Part of a small language model's weights.
Size: 11 layers, width 160, 4 heads of 64, MLP 448 SwiGLU, vocabulary 8192, 6.8M parameters.
Architecture: RMSNorm before each block, rotary positions, biases on query, key and value, untied embeddings.
Training: a variant of SOAP for these matrices, 112M tokens.
Each number is 128 + 32 x the weight over its row's rms, rounded and kept within 0 to 255. Layers, rows and columns count from 0. Numbers have three digits each. The size before them is the row's rms in percent of the matrix's.

# layer 4 attention output (transposed), 256x160, rms 0.146, rows 185-207, columns 80-159
101:130110126099115127168071180155101186121170117102106108075110180182098137118128068149095055190117130141153076108124103160137115141133136107084073141118110157111135158183168121130160165130142149180056116110159133129097167130085141142130061135
094:147125127129081113128104090099084111138129040154162117168118086165119080093153207123111126067161186171116104162078090096028139146150116209159059175114119130105162120123123127081077127073159173106111156079149115120102116153121127108134089126
095:115158145211130125078102138136087084099167122119186104141093145163142082116099141095135175097068054165075132096164178129168111090107173129122149073156083154130098102109164146100106132143088109083183130148121139089138113161115104113167103164
099:117123113094126159150165097126127138120088114151085158119115121158180119114096137105186208139136188200108109084154138080039134177128141166083091149166103127124114121109119139123106169163137086158150124093101153114138151178085168143067131089
089:153132091101152209147170118112051159059082126161098144035112131104124109106057116060146153124105064111108172091098117140134104106097081158112114134131095157152120141100027103114118098117153097130095137107100124127080165168058080112175139115
097:147165149137111206114105111109121111129125154132114047118124179132094101121051122098036152151136148062149128112114083180164129077095123104104111100151137193139091132122134131070138124092127159057090066164119093118121173141115142108151156117
093:200148126108146092108088198149129116110114095160165136159190109136191151110091171159119128123152168112131174144167146137132039177157105099169121110149135142114136149073114086140122093102081162160110120152055068125125074099100049155134149143
120:117170129156157137164153107094179110149104110140176155121124100134141136071174063115062080111121206104082138184153054037157160065116145119079141095129122103089095183067160077125091114122173106098062138060117121107117147115073105183117135104
120:130156151151128139137157097160132215162092115102155115142081094154121100134130158132138136138119157119088127126115108104098092158080119096115121132150118070133158190141115181117177154099118100114059124084140127137066108112136161143058149130
127:195183115112088147106155120096166118162129155100161141136134179131096151130201138081100098091129182096157141120115111074156121092149085120121153170145142122173103139063121095107146100131145124143171124078060089180146112120123136122118158139
112:165149098081160171090141139119197105144101159187072140138155137108080162176162132152111168127164106205133199172114135162062164174168091088132101120079113123116179151107124128210136134174143092095075173112139151127144140111146150063124118124
116:076140108167157117155080117107080134078119135112174121117119102069144137115105108092131160122125076101084096086134113076135126090140069116142131148139141150114143107054164151161106150113156171091154101123097144076152121133048120138139114133
128:151125119154113173153093120095130149149135084147116116148140190150158146153097122125142106123119177183132136090117119082149145105100102152132111097093165125137123064174153142122169142069096175118169094144137013155161135107166177153111079101
110:155131087092151134093101139128079129107153082159123172164127122191118093135142119119155148142182104124133124120130101121098132125144143122143119100172070188170141168174119106168060139168161137154063103157097145096104130167168158138098157141
120:076161113084121163164128080197081162088128073130084150108129147119171130103107143108130141082129175199105087149128117064123135131149096170069144152116132224140156107148101122220177155121167187126097171091097088141144164164106172149153128133
120:146102144078096117142127133103134128121138142086158182130112166189099144104123113073089100063173081086146114083118117084162169206153143120084136167111065179191145120124118161147104070160071180145066088146099173119170089138164117147154209093
104:135099117094162110146101134147119151084128146151098145102124164153118067097084159129154094117204199128105128126121107068097075176079152111132143132151180114155146126110160080105111143150144081099132106112119184114095092134134063118149111103
124:120149104127118183165232076113103119140143127141063096153109149116152064155161134101126125084125082090112119113081153182110158167065157125105116113141137128168125124145085139137193160157092165192170150147181142164135105156130169108101137133
116:158118123122160120157054157078107159168116110137144142132108156162133171113159124135130105148134116150072122123100145073169147144165100117135095124119117089102088126171121110133094149139117097089165168118188045124076171120162138138116104113
121:130112157128109092120119130090113150135093146129210083186146104148125170105091122116123086160192139160108110114147129079156108098137096073126123111157152085136115115172095095152119136161150104192142112175149120130135072166182119137138145129
111:145097092112177147083157117134104153108107103164095117129099139132094168114179143118110149167160105165132119144093112190077118119109155098162109140066132078125119130087142178185093120107153139143122121141088175138151155120097145148119169151
118:114167121107108151086090120145218144124124077089122103119183109083105117083152160087143162128077089069157081111110170091111114108111111163204167125149104136112131114174119165119135106105114160118105061147090142132134118095113109123106168126
109:108057092089107074148165046102115127105118148175132120070161136118103119106129107121147106153102189041202134148150122125124140130162122126072128093122089112116121141161106105117125157147143152075126127163145125185147134118104109115147158163
# layer 4 attention value, 256x160, rms 0.156, rows 186-207, columns 80-159
098:106123140120128155103162116116094138103094128114120114071161187135169064162115127169149151194140129116150101114082133115091171083098131161093117169106089146090103097096147091124161152101076168118140166132164096146081123154128152153147105137
100:173126141202121117146103102152136061099089141171124091134049099134186088159172134151147192121169165100137093149094159110183146126165154107125092145154101057141130109132098079110081076113126073070134132139138149155147175111164095061129165118
105:120133130131115107117065094157155059115175123125108129152140166128144095097087165114076088165195146116129143140170121128106075159107137162111107182165160122122123129124118122157097136127114154151160166118133171126171131073110108147124095198
097:191173135146169150125074177104136084109171109169090132084102137125081118120076131117137087210149077149183123121126186136147124140145152172157109154097068125126107172198131145154059081154142153166130071082158138078162125153129079089133137114
100:171184156103122098105140111144128111179104209109119085139168135103162100093046100138116100146150061131109125134092141124136150092167121064184111085121128124085151164107106138079142096093163121155153045113150091150166168158131131142106163111
101:114099131181153130143157143141104140153133121152093177142103095127176123062104237167136122135147115117105083150160119158146099170111171119106052144058107063124108150188142155135123118128130145135155140109112176062090133163041160056171154205
125:164142112102138123153130062120147121181108105174108144120104129150115143125136089087122119164194112111092157117090115117070141121150121117086084114171172147090155126102109136112092159105146127120069132110077159136079152137087139128137126112
118:121086176103093119169084121159113175110164137112106131151117132166147098127098107133162115088131148101109120138094139193091144142090075150083095165164103152111090161097094119174125126144054133185099125103193111098100102087183103104085135208
131:126154143113076134133124154146103083153144096141167160138048121070103138111151107116134138107162105103144114109119102117146150116215088121118140069101140152149098150143116095113130125134102133103172103156077156115120145146198165163122181083
123:157090135076104154128100115113155150128106158088077095138149116025095122073146138111119121115094124135185106169131094103113148130096067139103100138102118092162173134099087180183150099163086114120141151168120152086193091105174118083132166158
120:108159062138157113108177079126144123134145109143146132118087113144104153144128126089086076092160083142057111108097143078137090137148129133167103152094104141135116112118152073129146165108145139088136092119149099174162144154122095120113110112
132:087113150145111113158080088151062125179160104090208086188096154071138120137153116138103148091094138123135066106155109114104149150172228085145140185099192097116126118172153147086131182110153158107156147088162088124128067090065130111091143115
113:184130148151097111078158130149168138114155132066077107212215116159135081119110122115112128162151176161156099167160148089106125113145090161111167120150124069139118174184141127174136144081114181132122149146165051119166107141116154060140121119
119:108108163089105161208179118104131149106148156170129135092092140130176068079093141093087108069165099146120102110136112133048167163141131101073220184112181104125138106152075112205179156160090171095120151126131099162116164157106078133149102182
129:126135118121098134199143104117159127138137172129085100214113163170160122140118150152074112086160113125185096099132128077116146087106131157124130137136084075153049102165160143142133117134136176112113139173090122122193133195183140147174192109
112:102117106143114144130085091171113145094153080141054141100126151148147073061116130087145109135159125174143058149084064078107084165102090135101108122177094091169152083101187121156118066188158132114116109100091092115073094154066128120130118135
132:170121096157156128122122169073120111073174141109079122105162096109172116118090104126109126184109120090149150099084134114114133082118110098157118094162160104104099135108072200090094091184090146182155168141155136131133203138114101102152138128
126:142113166076102154128071153129128096181119131086124107141123145112128080088131148123141149070142137127175134124103173161168110200097147124124138160082230149178101165142083091134107157113118137113070183088137145130098165138079085071059147083
126:102139161112110118110117129162142112153115157116163149166128063091080109159157102136091142096130150111112074161145182139173146150133109111079140139091198151094144168144097065100134156146161092125144148126085123096090056096131153090109107131
122:151096111102104113097155138107154195153145145119108135145172107138108134107144102094103095169114130136165140099070150138138143089117062176158110134134118122090146146130152154131130181079120134135143066141146109172103155095137095172140046115
128:109116129129138086092122133126134211115102098148118040126148141156141187104160141089153154076104129144121121159094110134169149095104104186204118088189049148133090146095130122111142116078082128138189105159157093096179157182116135134122087137
114:111098142072167148115110106146147120160128144142187169107107130155099124129150139087125124198121133121148120132148129093115008125174118147123095121125089136118101187089149188141147106141121150157120148169144169219150120131126117160086101135
# layer 4 attention query, 256x160, rms 0.144, rows 192-255, columns 80-159
057:112154113101188112082101122127155111060099155091067103166153133188095113166060158124121129103109102127152197123158120140117145156119147085138100108153118095079152129115127091160151170130149091101080115076132113114111153186093139122118151109
129:136125067141149099133170198198177131086145210062135110137116147103105111168114160167132136143113207203077140163109164149113129143171160057128090193112092148112151120134169136157097138133107172073157129127170105126106090132123137139105089149
096:111116177134162153145139103154131098100099065097116138109137195170180107131121104147124183135168120114137176087106041148202069173083168168098120154088067083072137099109110096130137152098131104161094102120088112144150116165168178072186087122
077:111142103126160130154109067127147133105099146079130133162210076093089132122165122101119078169110138125159139181130105105146154129125180124098118109135143151142094134125120021099137127103110172160147116139163091185122136167125119129166124147
082:133139125104115115101152079123113092146065120157155155164178133181116100117132107156145132168135155153130092183144153150106063163102149112114163108133086089114111126163128165133124154114137128142168123176132109140166089089153188178138133117
078:109133180127129179142070085135121093130105137102192164178084139115211135147132087081164152124106083094166123190187101132135072117082106152126156058083166144171128098144106111112123127169138134155070123130077164158081188126105168069125114128
098:157071170157149140149161163159151033181088120158164133115142107191097086069125119113075132137123073095126152151122133138209140122109097104156105087105098024136164144125076139102130110134123100106133120082131128118123153114095131067116181102
084:138123171138145057132130113122114137133135110115175111151089117116095117112140097112108163192135172109072169072093115121168136113093101170124153152165087177144131128177152152114065099078100158157090105191086137165131099095144091159124115074
075:115124135141150093167118120131140129099157164137142140146130107099115148208090152179130092129115165123120196125129197153160154131162130066143112121153230132154136141110192168176093142156154180119143106091161104133103112168147119054096107144
089:133092137113137141144170159136144134151137181080146134081091099088114096108162088123123121160102130077121117206107115126170145149090147156120146141079138152120149126131104123055129096197103094164152071109130095187191149042078129154116139075
082:141114101146142214151150104114192116099097132123122172046147119131160097110135144114077111154093128155109203084121113116101147133131153146083171171099128121072148102129184079112113157122060107107156119086188139056137158128166115087178121102
093:055144154102077113125122119119122031142100095112126138125086120093094128131147116109097123176168115161146126173235106187121158149100106174154115117156075087133167134088111184148068129127102069142129110129099131069120123117165117127164099101
094:162147126091145108097146110121126113130056138059148105095205080113140086171165147132094106141148101159145148191154111159172140098186156059135132130126090137153161152120165092142134150133138137114109201097173108148141159128134112136146168203
091:097177120087141146052121125127120112203116122122128153157101211133183144143137123193102148121092099180174178130093116141081139141129125162104178128137120142075102074143151141127083129188116089084097162159116151137129129121102142107047103134
076:114111173094098117137113217085161071087184080115158174164119127083150139094093165113135113113096124098139099080145125135082170096123140106083088085169142121106110124192115104154137097110110130082132149153125106134127141147167110194126104143
076:148207138175116115118130153132123157153134106132098112146169138108094204167116104125194135136131148098108151111114114046095118132151120061121128026099162162123171148146088168109128117097122138084093137109087091130099096126173095086083093094
080:105131100094116124120124129113083136154087132117134133163119198158106080151075161083139146142166076115100114097152121076141101096147133109115144128077164140165054094079145119131133117104112086113172113087107114150084141150120131103113160146
091:146087143128157143120099137091107179123110170139204132108107112148130131119106100115083136098024079173073144125084142163082119112144139141077126089153104121182110094111188147101125149139182102107160142136124158075037133133092143121112144143
089:131119102124100099123142140136105142124062159093126088169077100144088112101042169105110080083153077149098140115160082092125135168135117112114115093157097116187126153151119196142128177132160115066143119162122136095145041163105113124180136175
076:154108142092089142144159086063099132135210171092175130085162172120109102113132139069160099123125123106155104134133099138134144088173188135094101144179119135097120167127120093090143097139155108116067068106118146160120083164124138114138116157
087:127086136063131156106161143118143111136113138158135149053123074094147130093117050116087093164161130095133071127113139157185123118095043130130120072079081183139103136128078120109092069133081167138177177109104075110126222096094130105165143140
081:100123155113079116124156112092070111154112161095173141130150085154152129090144218130055131181150130129094168081144095129095178148124119137124133110106167120133109181075110144052116095101131120128128157114088103145078107101146056140154112119
085:117179143139197068101137100140114119105127141152158136102179091084134101134120142170100139089159209130145125107175094128145092126134117160126159106103131166218156179134147138157128083125182125108136177093093189108127127111112078121170105119
092:183122161073149135104143103126141157115045091174118116125201153148132103123163125128079063169105113153121170140135115105138106126115127176091097159145123100161082169084091138188159156195165107134115168112161106066086203142150112130122151160
085:116132107153089083078195158112212098124110148143128128140078119131142111161131130074082127073136134136120097160153138146109160095140135140138205090106129139085170085185106154149159109164141124120157146159136139114136073143112116151133123176
082:131101118144133110131158152098155184135132211075057065076134104129103127111155115052143099150107144110078093104143138170147115114121178140138143136045111106158153161133094150174158149143126170088074113196121057132066158133119073124125137117
084:188123095137150093133192145175102131135095117136118154110129157109116078162099121140142177100134096062165120134100120119098102136140091175126127138130155081095116174139075058133188113139129075131093137114090186146067163131130115135117083109
090:134093141181046122158087149125123112139169146141127143103105127118103125131150133140116122094099086069118114132107130138158111098121136129120122100114101092124159137180089149175139105144150134168132143126161198190147160065119122169096158128
086:131157135113104135164115148182137134172118074166101204131110131113097077074145117114083177103171123130104129065132114062154124134117114106119180132118126096090107116105147077132119112115165092119088237100131154184125139104118212122131084149
090:121160112161133156063119150111111128191139134137104092105141119152129110104156051128163186168178148151118108144136146118171148122165150157107096106091199151133126106112110155096099144122118104124126146140103080116098154119087146074116165118
093:136120143158125138134099115103125111165093117140125102127109135125123093102144109170112118164157073132163056064164136158138102110161122143112144120151189076177081151120091113068187128110139142179150181095115130179164133019138107102121058092
078:116102076132172063148170076139100144153140101115095114084118139141137165133202099101090134122105110093174106138100118117138087154167147126165155081175109143080094133122148131098134123082126176112147112090126147087199140127155128098145144201
078:096106106125065057108058139131121139074101121103128115170112137122180119141083116141084148114097124164194106113118156116100125147081133160100154158092108157108116092088139151190114085108145170087095126167090088108073134135121100118106175166
085:137109134066139117089124186157113176145138117094154189087120145136086117124125120163171143150119106113096108074111104149119076115134115139122109106150088115063154114171149119083161141187070143142107157147176130064169098142179054117076160130
092:077125106121115193146102069137086109138143145131161183122118141111160075092134083103149111137080102142061138197143107146128102097148124157151145067084107176106113067098116101153101145094111135109134081150101153151137139129069131081176138128
086:186132074135104099111068140114181114164081164204139150103200130146087148131128056117085092164139146057124148144134188081113132117144135105134067107120140152168148124126126077106162102143084094096109126101145135102108131161131076107118102084
088:159133118120141105168171110085157106087058151109131078131113123097113146125168131114083114102088159160150138134140135086122169110100147085100091103140088124122090129160149097099153135103134143053116156080180127132085098164124161163110124156
082:167136213173121132141158125139152079132158107131184102128110144099182126150107113152159101112228077080113135153202132135124117131129101111154122069111155143171116077176127119154159091048121105170159140160095126102151104146143121114174062154
090:150132214159130099154141067226122115134134082060112132111125114153113184147141076108165152114093058111180038167149135125152102107086119153123138168187133162207100142156161100090123109183144152106077121072070162203136195142091114142164083129
091:156174136140096143136169163101113151087148114081115063149098203064114109112134126116124163121146068126114150166132071152167116133102097098114152126113052107127113114112169167150113119075101143088142174105145152139120094147116142137099078138
095:149134132109114089078129108126130083208120162163167120183070145186128202180136168197121151142134116205062183138099182113061077099049142126120150123106144087150120150119134193130103165110140109097150155143106127130154138104186156082110144097
086:124150083114136161171122116140148141121114153124119134084146119176112169137146171124188128123129146100139129119098100106159140117059117098139113095128158128105057107086146171116128129156120155135088109165098102150193085152164127175097090161
091:112147093145113086156168140154091136091140142120105140158120092083146135099152132144138097104118110122177123116146182198131108137114157129108168116158176116174033110164118109106099122170162113128129122152103133136144096140122152138178119118
083:166132102128062120172148152155157154120085144135055158134126217139116139139135098139099134160144114108176105086178141146115127074066093128154111097127153144152163097132113154111155136103110082097141101073110149100123162126113112089120173147
090:113121030139126133079156119068108120135115108100113130104094138127138129083127187144208225101143149100130123150059122143082141099106126132202111082173160115138100145111113107141130170179145092134109142133093143105108147097123130147118189119
084:144136186115158192125138073127135121176138157095119166115100114093120144094084103105094182107136092092182161120153120144184064144077136151149100125130161094169052184130125157089120097117128129147145158161074154123102141094140127145122150143
093:111132179121070120159135152062141153148123159127143136135120108104104188115157100104204175097160135141072112101192115064140097081188079122203128145110130097161144147108122083091142152118110071108113187097080148153162166106144119165097167128
093:118113158142061183110102127083138140084074111076149178160109141129154121068130142144175159117157127115122101158091108119121101158125139150101135132133088078168130084067114134131112136160135136200094110129097163167119207148059111139240134093
089:145083120083082109068124168122116159148159146119057100071165157162089175140116167158176115153167077167123129176185194121122101176174153115106099129154119109125139087169117196121108106103035142115136123110061159108131167138123125104126097118
093:166113171143131140111138116164062157145147177127151089141090042123125123115173123081123058115081080070039077113133103200098133167112146182159114148145135135150073124133183089117169099122113110138118119116156119086167134087131146181156127146
093:114109057158167108160120115146111136138125070127160162161180111114171138152106138121144148130098125111139116130118159063082184055130119104137093105087117206143098125103134116104150087163105120115208184124108099141112147095124098159137115138
084:137107090115062142044103125120156134100137179168070122162097149095122148192156173147194096127155113154141138125076095145096148146135111132131176139153122124172137112149153210077127161165139080151148083169141062145139145067099094082188140088
084:139137152108042075132137146098209098071072117167164147117077142104100133117059120147140160100143161094119165151080127124122163131082162057110151170197099098135122096095165118143105136144076151155129152069177144166092124143146126154071122108
089:152134103127137152103102128175136131094121118128091171107032112152070179131098161105066136086204131142119144096080119129111104153131174139113105117122157142153121172151120132135102129186195126115134109105136199140146159167142162092147107158
085:156106077079111142120155113106156087131135141104085168148198129132140148134123208171123134138111233143169189066089138117190200176118164088133116159215109095163151151110119151186155144159120077198119121162120106175163157145140144102168099159
088:090112125183089135185107108144143086133116083117145048121097156088147124091128157134115067125109117096179112112190139130155175127153103136067123153164122100107161098080088115071095112136086134159069085104126136114148150104131130107139130126
079:178132122110090172097091111144116089170107198135126164134088137144167123119117132129160161140045150141139079149172143089144093190164144115148084155092165087124164040165096165134109142184104168147161125110109143202150125099108123144163090133
085:183158113146158110106126177151159055160133110110122141142046154159172158154106128161143077091164112121133127065147082165131136140185183058131125153150077083093100126134066132156118096158161151179098130146127082119133125140171109140147189124
087:105096160111105074111143149093143149132153170163092140092156140093082124175081199127202122137177096206109135092122105143151150059145164152134205174166111131114146125090123071121145108135129088083118144149132125108094165157131062167141154106
085:079144074116112096044110119126076192174148091154105141164161138151107180105139129156132117177160140142133038117134124106152117143188126125149168148138099130132114141134132142098107096144081107170134123130210193100173113164112087132092143130
093:079102132144098121187106104154105091157109082122109138164105161132131126146072109112174126104138086125177137167179135135141106157103102057130150112132117081189107059160150115090132087136149143119136097094119149122148150148070160071123072126
086:148121147090075107092162142159111108163118103171141094157162130082074141117130145155068126139190117133133093119101133114134090118155131144119105134122121109192147104110147111113113154155139178056170125109057145124130127069120113164134143175
096:114097127129110064107121166140092136095093192077192151115168111122086144123147130121111114115141145113135112164143123129119090147173112105098097133148164025159137065046189172151072117094176150114147108139110133110099097151169059131113117121
092:147103101107152149089130121139133139139181115104176127157144079120163148052094204085156124195080126094119158083126128123116095119161145141198132109110124162127138108102119100102162134160061111128148146134128087108163164125126096058137150152
# layer 4 attention key, 256x160, rms 0.145, rows 192-255, columns 80-159
121:121097164117137176077100095086113159109156123163115143117138100153145144079114102131136164133123088082159123130136110146153106129115114152255168108123128098148084124118120061094185144131127111203089105159071108109135157080065141089152153118
111:160175075134158064177159189170150161133107143100116134194106113137122099132133169114119137130159191149068172140143153149109140124126156076059130148110159136117114110172138144132088104111130150084185095135146118155127109185150126151074147117
096:148106123103057135157132126082123132120103168170135106104074129126099162083152125105097133106188144106171155138094144145173120084119143164134101136071155151131137139063168115123186124132155145164131178109126134133095145122108118099128105049
090:077082115136136134091086138113121131100122102113146071072105127078214132145144113127175131132160091121156136098089078111119081107101065189163121156122161090090116127082139105187118101111186119115091151156107090138118099149114112048118126183
086:060084084072156069170103180136163113147102114144053060125124087090155116153132150102152113104091174163059111168153146068085160098090157133154175159125123202083136121155141092164119098108062160104127098044119141158127090165141082112066157135
082:167194106107051157031124112116136153113167129191131150116126090150068153079152138181105118160154093077166123142088143184115109152092113111145082062153177036168129162115135150103172080131187136151129125130092123053123124132118061126150099162
095:129071190065120156146149178103122143113109117142106172161148144067162134149107161126140124117162118157180120092121150086115156099122153116178141109093047090153158082124146112128188171084128113153098093127063145138120125135110108168130151124
089:144104127154139110155092119167165112118158088110125167155187144106125105126125114134140088100146171149159185129115108112140139120129144180158088066130109049145087101128102139117101097030137091120149138115067102138129138120145115080141123124
091:114124125126178112116161110160144107110126117102126070151122107110099095156123126100057144103155190152158194160144194175130105158136112130134163128152048101079144100120098116134086122178137098118192102136162064089124132148147098087104158100
087:098072181145134128152161097118118103109123170078118129171148076125067136115189173105141095061143088124061084126147139139109153116134129171184128208149136098110119116118166103170136194135130151133088063189110150097127091134120113086130134133
085:149151113089103139122120183137104162131127096124108093183155096162140189190143147155115103095167162122091045102074119117102153190174110095125176171082099128196075156141143124098153150128147143155132189112194102177105171161138096082104171108
087:188124167109117148124091130164137149148152149128165156081101132175054128138152089115140091136164109085143063149114196134125152111126158080145196164142151144068120140137100115127097109112168114183179121161112131141163125173128115090126089096
094:094199134143123065172141151095114112109135059110062112120151102085139167183175180145105098083147193123147094137102112118085185140117152117162104120168139130115104135114150137156099100110101071096108098123152070106094123160110123116132192127
088:137142132183095135078090072152135163126145089130160084112132151163108125114125149113098160158086086120129088100102152116144166078167141130028119129097094179076107149136099122153146125132157146124117154139123115100216168117114117171100136129
087:132124144107143119147170070115098125112082120114122168155153127137126173125180150086135114148091113133139120173105143094128112077121089126067150140100117127126109171088112076172218130112150157111201114097137156119153120139118095126085152164
081:165108098154150156144192150090133124059074132131127170132152143096168139107135132125106155174120155158141167137146163091161120085125115100163161119086145160166190105125150048118146119143191135142126114144148145073120138184172133139144138102
083:115147124095130107128184133130142153126118192112135056150177185081115071174050145134163169134138137178110143136092165156128102168048153105151122132130115082187164092132103092146157131165115126099128168139115118129153117092092092139157131133
085:181119108146141163140158121103121080150133121100109140199134152120082136099125133130149108097060096093159154138147108155094168136092152162093140079117168168120131114111124158097099079124166116112092127164114135127187162150163132143189103107
089:050077140141125153148062160094120103084100149137205093089151157178090101136082091140114147155152127146123129175102089126113158105069133117076102119121096153143148088144177138151099134044150140140109175156125089138116126193055103159157119138
085:114164157066101140099174097082089163085157117164112155125110150133149142162117113125192220131124101122161109187155172121163129144113084208116080141151179135108163155146137076110157115130171072082093133168089149100182129119062102154119113156
089:135148185113051146099169106108085165122122159126155147132130180129135154154158184214216132112136097127107085112078109105079150087102215152128138125196091137135126090105112114156082183172149062098163139160110096082131087121146115141164137131
081:172094131160134122111133105159117140070183118142125137145160226166141149164120128068125168111166129155096120136105119153090169128114129085113160068174133126179116123111089123178186124109148134107135147142118143164130136198161156171177176116
088:110156180071150131113121111117133156130098149108134105129159193162058154122143083119110098134174094063108139175147111135174152106080107146119124181151127131136107117118171088104094097111147092155094104102144107104169124157107156127154142106
083:148091141145105136138130131102093165215177133116090082165080082130122195089116207123081160125113138107120141152148134094160110133089158118134145144125140094086140111118120176148126173090139109109125149081110132080096131225112112201098146106
080:135133084142130124059122156112163153163164129086145117164206217125080108142090175095193138131150130133039098140138089156139096150179180102133106148122100114143088128134148131169149140124101147098141158121107127112131120089175139072117163179
084:112125118064139079152177130062086117138154094170148171131125117094191105139187092137147194085062082112196103120133110096093126098177143127137127174145175090098122142131081140157147159162179134129107145103133142147162101131143166102123122101
087:056126155128134139124112116055153125101156167085090090097147114136161110103165157138121176125123095078140120094131072105143134133197097168104141148100096090076146111131125120088197130196155186153182219113067144139144126135114133078125151119
095:135147087123163149123162143146157023141098158104126132113112111116160170120127089138167137109107155083098158134180144098067100099087108169122138172140121179135138186129129102163131143095095067066116162098136049132090165129148147148106132139
089:058210094157114137113138081108125142090097163151122089158149128154167142130068108155089068168146081128137145052089085084181083175109110159139128176115145155117104125113149034107166089171139142151161139190142168119171165108150144070176114125
085:127116110162139068181148166145188107151203120177126119157126122078141104120083124161129130173135133096066089117134118143129136146138120082103132184127167148093099151116102137130128125180177164139129145142144218101164067134101134163146177190
085:066114134062190095125140079151172147129172128097065139132140110182179123141169142105132050077126112167098166127162139111100159065140099110113195152100104121133164157129110131155124109148120147070136093134184066106089179193127141076117170124
087:134078161096087048169115138155155179136055094119088120103149135194158086166111056176141175104146140107165119118175154106158162130116098089129101132103145165167133117115125092164096115136105102093163153110138116143043173150167145145173118121
084:111112135149121163113103107051072153103098131112120165066205138116127121153143081179090168115130097111190126063128127140129159162126127162066121123155152093132102175165133164137145098187135115189088137181081195071198139149110116097134144146
081:108143154160124132152157117142170104127107147167156129042140096151154114236120151160117126128157146115078124165143160115055118158159127124128145172139113135109181099132112142088125157136107079139130099087193152108148157132074160113140101126
076:151143151149124100085109136059145115100112104121151103200141183083144111121178166128092156140050143136139080056134091121098147148068124139111106114051128120145152156183087190139098113170144115099170123135120142072112144105129151171065094118
097:158125064084141157112162126125175090074110178087088116157197121078091126164098106113148162110135132142081124198102136176100107168155119115103183128118135125136120096160141165126107109216087167094164101127108162140103151144159111154147150097
099:126144126134058179086147096074076124106147124137159117153132152177122139076113119158162083150126091117184166114145127137162163155138077160136126082146132099123134150057136101108152148126143073162109046132097150084137114134150153137120139109
089:116175171149184150130144126100092115090091135160096182125156125160131058076092088136116129138115128081120097179148126167161157132129149130114149112125096110113144094108162120129152170190122107127097052149086099135123140143127153136094175139
093:181142097118166117133140152164134066112127146094149097152096088086138099084111137092146116119128198151160171169162105142144109107067153116119102115163189155026167130108111163109143079113075177125165157150187086128115060154079125136157160143
092:117085154107116114148122102156210114090096163133167122080134149150141165121172106174096095160155168165125097073118093137105124135095115128103114155137175185052165177149062105105137150143142140099163126167151108057082125154111172086208109176
095:103121057175087175192148124187171146231146145160156173107142151091070111161141118134086113171126156131111171155121100152153201085142150114147158109152122105083136139142161050209078061114103086080094169103135118178117144151109069142120149164
082:103097164133092186089153128144119126201178057160155122163136135115154081097123134109147107140139148184133122161162137192120113122102110170143119095136196145133194149101132142150113182142176123172171150092137119154099093107085075167160143180
089:128094086150073144044083087113111179145120125151121174129101134122149115089131103147216182115093110053108150162139125093157118121129109142145116121112149170112176176093141120124158127138135143186152178172100102142121163134081165118109076096
078:138156169063150115128129078096139049125128113074149118073122116135128113141098130187147144164163110083151124163123141169149156154171120106101093237056168125116156078166124106137098114124124156190152133177123090143139162167100132118117097078
083:111121101108126165198104153136121131184100060127126093061139157154125146160142173130159107076148106178148140084144151158162097152179120130110087175121120130113097109132120097145120159095127184164166131144126105092188109139138166145060074145
090:110107075173080148141092124142081174143070148096152139154127156124135148099094126110169101108084142150124161126090104117140154103091167103097132155119141131116159151142132081143138101080111151129188178060113083187121098195162162171100148089
090:160181045154088097089189141090170112146111134171116097141154140150098124106096150107108079076160176133134168161129125094147119151121122113082112104161153128155093058108099111146120067087126170153132102127171122164121130140135077121141088107
097:110140106137146100133111184167136135147091067127156119181137141093079099159126122131135104154104153185075110150144149117090084120130171063134122164117166185111123154130197151144156097115090138078184164137128109100099129122139083171068155145
094:220170161150143202116089139105134139143107096161125138101092096154108117140096124143170174140121125077071111081080097148099148092141144124110150160047184083080126093177115083136183143106150088113122128170139107149118130076064091125156133111
094:143139137087183100113120090150103111110098145118131129165078191088102134129133166148169157069088190178191153161122142131102153139108155113127134094207149142124190109076140103127121147062139164116115103141139124162224099137075139116143127184
086:183109108083085141110107093129137137131131168084134088103155115098124152150155106170084059100124123145124128135123103137138090099133112137096154121143131126186115092153134085172110099195182094176140140155125099093126152084097123160097152095
094:159099164136121115147136152172136131156134060107180138091098151110124146138128117117122105109151201107053151109160168122149115137155121085137121137135112138151109130189114176139061131095077156080148184094150124120111130126145167150114119151
085:114150171123168149092130126108137108142106076110147087123128122123086139119148068085131075160145074038148058186160113077173067157130078129183127117094145098144110107127114117114140160099053141165111109127109135105156180114173092124120113082
084:102118126095122103119096117109095118139135114155185140126137137154099089164139080163138104094142127102068148118114122113189079138121173114102135078132088144109105137116090083098076096158154147185148160136125170132082110119095159144145118108
081:123119131157110182085114114147101147140112076167156096099139093143123134120133130075087141151144140129127082085162174155156165120160154166153089146075133077086074103097162103118153153126111121209160151128122098103125118134119080176138077114
079:135131158144158153165096097092077146127151119060092158110115169172200175062140097121128109069176164123143120148099120101139077131103101087114077067086187106109083160149114164119176181142220103137158185126118132141108156122134125111136097087
079:193118129080184143111079107104099088086111086109136106122177184120102109028091132195119115209147139161142167119140116132086113087123156145110108137143200197108156082131108181146109124104187145163174099143130168092111124109108104130108156144
082:075099161089097148155126133056118173149104065148122068116156160167124111102129136173093136158134172130121121149098162105140055149120177181126146116126145110089132131111181124124128119061042111135082109145116127156164156153088072149093116141
085:163121114129098135148192112150129139135101153129129037149141124151061164120098114090129142067174154018132093139125196140168128150145132109140125128145110073144142111210146136165112105165130143166150164154120134182096148141039149104151079155
092:100161162113069098113132133194185123085087150121127143068103162138148179132135088178114160127101119169122071114158113126127126116139177164090184137079089081132113121122110168140097141146120091103084139148110185121085142120111146208122101137
093:131125116137127151131097118134173133087096086132138112118085198061115134070152095145135140145072104106163144149179144123154129131082133111109130074031090086110129169117074105157181127084110173141177142142100106094061153104137189130109144113
085:110101117115130170107140118147120072135143119100129117135146157144143132071202157120158069158121160139147159174113122118100154076040138194107132163126106149054083056156133074117122125084126136184151156143157116113120126088091123151148173086
100:143112243122116166160112085076147159085142091148129134086134145105151171093120112176062165082133081128199094114169073130121131127117148165191160127097161125075142111151116094157161094117136130167105099108071101114125104094092142120132096097
093:147129148122129098158123171162174200095162128078120105138136131139115120155140108175077132181110230155053160067153161147077130191163103077117108154140148151126133107171109227159109137074079124152142065119146114116115151157148098151150144143